python train.py --n_layer=14 --n_kv_head=1 --head_dim=32 --d_mlp=128 --norm="rmsnorm" --rope_base=1020.0 --init="uniform" --init_std_up=0.0641 --init_std_down=0.0 --warmup_steps=200 --decay_fraction=0.844 --steps=6263
Each number is 128 + 24 x the weight over its row's rms, rounded and kept within 0 to 255. Layers, rows and columns count from 0. Numbers have three digits each. The size before them is the row's rms in percent of the matrix's.

# layer 4 MLP up, 128x64, rms 0.21, rows 109-127, columns 0-63
140:134139154157097129131142145126163099158161132136130115103118162112123131192104116096144128064148178108136138140143136126133085139108130148167093146122123144117163118147152138106083091141140143
095:112113106104109167119137134147070167119113149141130090180095132151130143104122100115150140111146118139161120143139095146148102112121156141095151169138172125083144129100089131154119164115145112
080:113150103152115156114121092138117144126187132140129182106167112151134122155139158159137129119096133192157120147138140148164161101138097137173124122146135134151137081125107140119145142124098159
098:136161132187123097094120142144112144157110151119116096145119134131142132114129158185181103148127109155085112130137089145140142065155171145104117112119110102118123159118109127119101121109115122
077:154130123096119107110173145153140104084119133145142143137156095142132164151140143108103123112088075146130126117112114143116133132185139136086178116081134105129111132107127101125133088123097170
111:091118150102115143129117144112091120140146128124115162103105145132081126121132119104120083142123141197089116136111155136160168089103121118164116139142109135101115077111158079128097139135145137
092:144100125149055127097120146164103123104141127157116117146114098128084182127153139142125153120101123093149143133152152112137107113186175109093113149127113122141128130140130121140114156080114139
123:134112145152127115149137087102125130097148114170137171123128100122109132126114181093123114140115131121087144088099176114123141110124097174179129153123129108110082103153151143120127116168131098
111:153143141093082133136121083104085180117129114143094171153148158097120144120104140117126107119124103153090085130106111116084149099154091136135139113146089163109121126153137139114125107147105129
111:192142114160156154159124103132150155124137141092114139101106114151116144123115162133159110149170111145127106110180123141094151144081109128177113114125114115169134138111122089139109100156147131
095:124116138080142108093101107131101117102122110094168115115155104151151180135145135114126170124115082108146153076138135141112132162131142136141144124100147145137110135107130177151072154146151135
092:093180122104145096104151113137113121117166114139107108109105112144103109108152103142178117121174124102119137161092136107125120113131166155103154153108133126136131150107157135161106130145088068
104:129127114137110099131115187139130119143189153110104161154162138095117139085134112164187111154134147111171106118082112100150156089128141125094113155136136114143122141128139124110114094125128132
104:126100112096136117151068133126175141109140096133141161115163181131164130170137154127186117140158136104105138172129164143138092100148125129145140108110104148117110127113138135088146126121118151
097:157132135130094112169172140151132115157115108110150107129069132116144101154107142091156102132156097162158133181161133123121143151115128159137125136146100118146156127125138073108152152133161101
107:099122143150101136155134116140119094135150131144133092137125103147150152122145132067163158136164139117147145137144105176151121127073130139141119152135114079096115166133133082154134112131171166
111:123147136112135181148117121084161132129095158141142113152140115118151117132130116177124115152115108156113109126154104171119090145108124122131119160136149122107133130111162048093154089155101134
099:110122134113122136115133106157114139120131107141144071142117116083133152123110112161149106129115102130163091116079114152160129125151130124126133148114182101077133144144081136095083141121090167
104:119101074112178121125081181137121115177130123143127142146099139144117128104166121132146094111099123152129152115100128150121157123107150151132123116117105163107159178126140102167119161155140106
# layer 4 MLP down (transposed), 128x64, rms 0.125, rows 109-127, columns 0-63
124:112117137078151129143140138149137132156116151135136146162137112157121135142141121160114122156108103141142128127167136132116199108117151080090150123107143102123143182115080121158082143098155115
100:166123150124155086160151102134106111115089087168127116140154118105134096132103156146091105145105115109114127097128129115137146151110078101093170117114133147149174156101091107142123135136106106
090:118127124102122160092152151104139116104152115077113119085145105163123105157148141125127148104082105093118138103113122171111094141145147138103154151123073092129087141140138167134157131107149132
092:157108134140146141155118159125131129157133138111143127132111175106131110167177122165101136123128114132118117158101127120127193106096141100171093158153126138176083124142146150131100145109087120
087:103130143078151119168108165106140128141171130100122131169100105148099134140131154137143124087128115104141114172105122154101082102124142119127080136149134132122130075146119115133180124109089127
112:095120135131091157113101119156135117119090139128136125031137132141105129133136146107145156109127137138120108123097135101147071137139115146140051134130139135127128119108139149117093120152150157
094:132162120158093115155132146089147128169084112127126062124154118124142138145132120102097123139119140118117148106128087148164108147130099108147119126100137087076133148150142138123166101138074123
101:116115149181098134095114089100170140150126135127088158088183099125101132120132106154126144094104089114138132157091117142124173115109142120124129153133115155105119138128122118086098091110141112
107:144139147117048195078087130157197144145125155130118132118115118148148153123131149135106121126123117132122120139146116139127126123135137122132125125133132100162111080100147141174149123133107157
099:101136140142070090142130127111118144125128157142162115126136094183105140154149113122173139172104170118126124130157139145139128128137089101114098128117147123112115139106137069113084151148088113
089:112101124134178129146127174137088095141175126098164109096105136150144143160113129136137105152124146139138115113126135085181077079178129102153131126096151126112123150140129124153116126137116135
095:101181108124141140134098147114131091135100110134118146115132143162155154173148148105148083129104139102111134148108112109154144148133139127083195112154104105131110134153082134130090150130153108
100:139098128101116164125122177126124102137121150123170105164109152114112136087116142081132086155150148149126100136169103078137132100144104117094117128101146091165133163146125116155136122129129089
093:124173172172148097079134146131087085148157131141119116124129091115106104111133115125132135150083123133124123120123117133161092140098153155110108142145112111149110156099164121162098127171153097
094:137183131160098157080095146127155125113146163162089112162116099142094128135133096144169111105160129096138120121098124124108108117143134099116124100114166124085136131144155132154089127104097115
101:121107130153087146123105114140144140145137134147123124127179142119124152137123117118101151121140152168135134157103153162083118138115153155126165119182070129087107089110175153130130123086150149
100:125124148136155123134118102141113094133111148077165094135108139099116100139097129128140122115114181096139129115127136108188097160108144093117158136164149110146118113118165102160179116165138120
105:075088094169135132082128093148139134140162123136138129121131079096118160124131099164145150134143136110140162090115127117143122140157142173159086115122100124111133122140119144120149092128076145
092:134141108135148078176132123124114156108115120099139161153168104106165128150143110127130139183169142095144121150146103138163128155172102095126165121108172090165134116129129119141157128116133134
# layer 4 MLP gate, 128x64, rms 0.208, rows 110-127, columns 0-63
102:120110142136155182149121136120148134176152127155115113084146124135148121125150152095139089121104146178137089140115166127117125119133102156185152103135079120142120128082110145149116128124147167
089:108135112129122121134114171141151113140146125115130101101153082170152123111130156152170139132087136145184161124189128096103126111155086149179129159113157129145143117138143112111111124128106149
103:126182082173119151098097109122120091151126117143097135150122089137129156093125136137124097096144102173151159100135133106124128078114136146175139115122094101131143123126090117123095106152140121
079:183136138081146109143132131121167099123124108088135133103117136155086152106144116094099116166123105135148113110075130126146121122165112122116140107123086105101078104117124169124108100133160144
137:131114131122135112132111104156123103108099145159144111062104167130130130161129121084133135127144139106126125145119134077136070092133112140130058138143151125129083120115160122142102129168148143
098:131140153144140118111099147120160122084146096119138057150100176139134136120122162115138125113128132129139154134098103125118161160085117171097161122121121111103132136078149136081130097100142129
091:136123192146090149126098095104158144112148159119138178112159109114087135109110165129143110140103100143110126117131167117131197128128103144175122147111133111088122117117153144140139121145145128
106:129140128141100181108119100122110149155171088104148126119126131116117111162149147113142104125143136155124106152119151152090176146139113165184120137129058137124124079114158120119119132126098140
099:115168145104152130120139145123174074129101093146133146141126148107162115115119074111128154131090124129154130102116127048152137150144144136112115143106124114132158117144115172126176117116156129
088:147136110137132129150182151119181139158107142135135155149169143118152101107158140141167086168091115140143117135171129103129131125118116147090109099114126114113107128122134151075179120113095116
100:134168118139120177128139135100124126137171121110165135140173138148145117112130138125157077114143097160086144118064124089127143176135177120139097123130119090117136127156098109138133150144127121
109:107131132093130130160139075147134164128068091120140137149130129154172087142111130132072167132143126167095155113143141144140114174120124127126136131170113164114114103120119135127155155146146107
085:129122094163156123095100151152178175158135120115117129129135131117135174103163158140156135128140143112069120117141114155137130146089156126152118113109098132161168151103083135122117113155117161
095:163070134108132131101154127154152139169145181160119124111147114114120131126166082152111136164131134119128141142133161125108147151150105159136121167152132130121132102149136111127090068094141162
116:095133106112100123127140107131123136136130119167096119153117114195117101144113118099180146122118162118152103125140119142139123097072126144129152168135125130080118109117107101126122104179182127
109:134121088120099147113140148128150093113101135187158139133115101117184154130106132151105145123117115103135141080121127081096118130137112147158136158145140115180164122125119131108173136117104169
093:114158132089148156088115135128143111160094121150165098173119129112166144123159101196125116132127142189126099132115125129132127122137103141104141180164138156091145118149143127114142109118118142
096:168146163120111118128135058145154117079132129138145134127123130118108123132135154141143127116107122114128123113138144079115182117127149153171140183099129138108068106115126106125124137141070129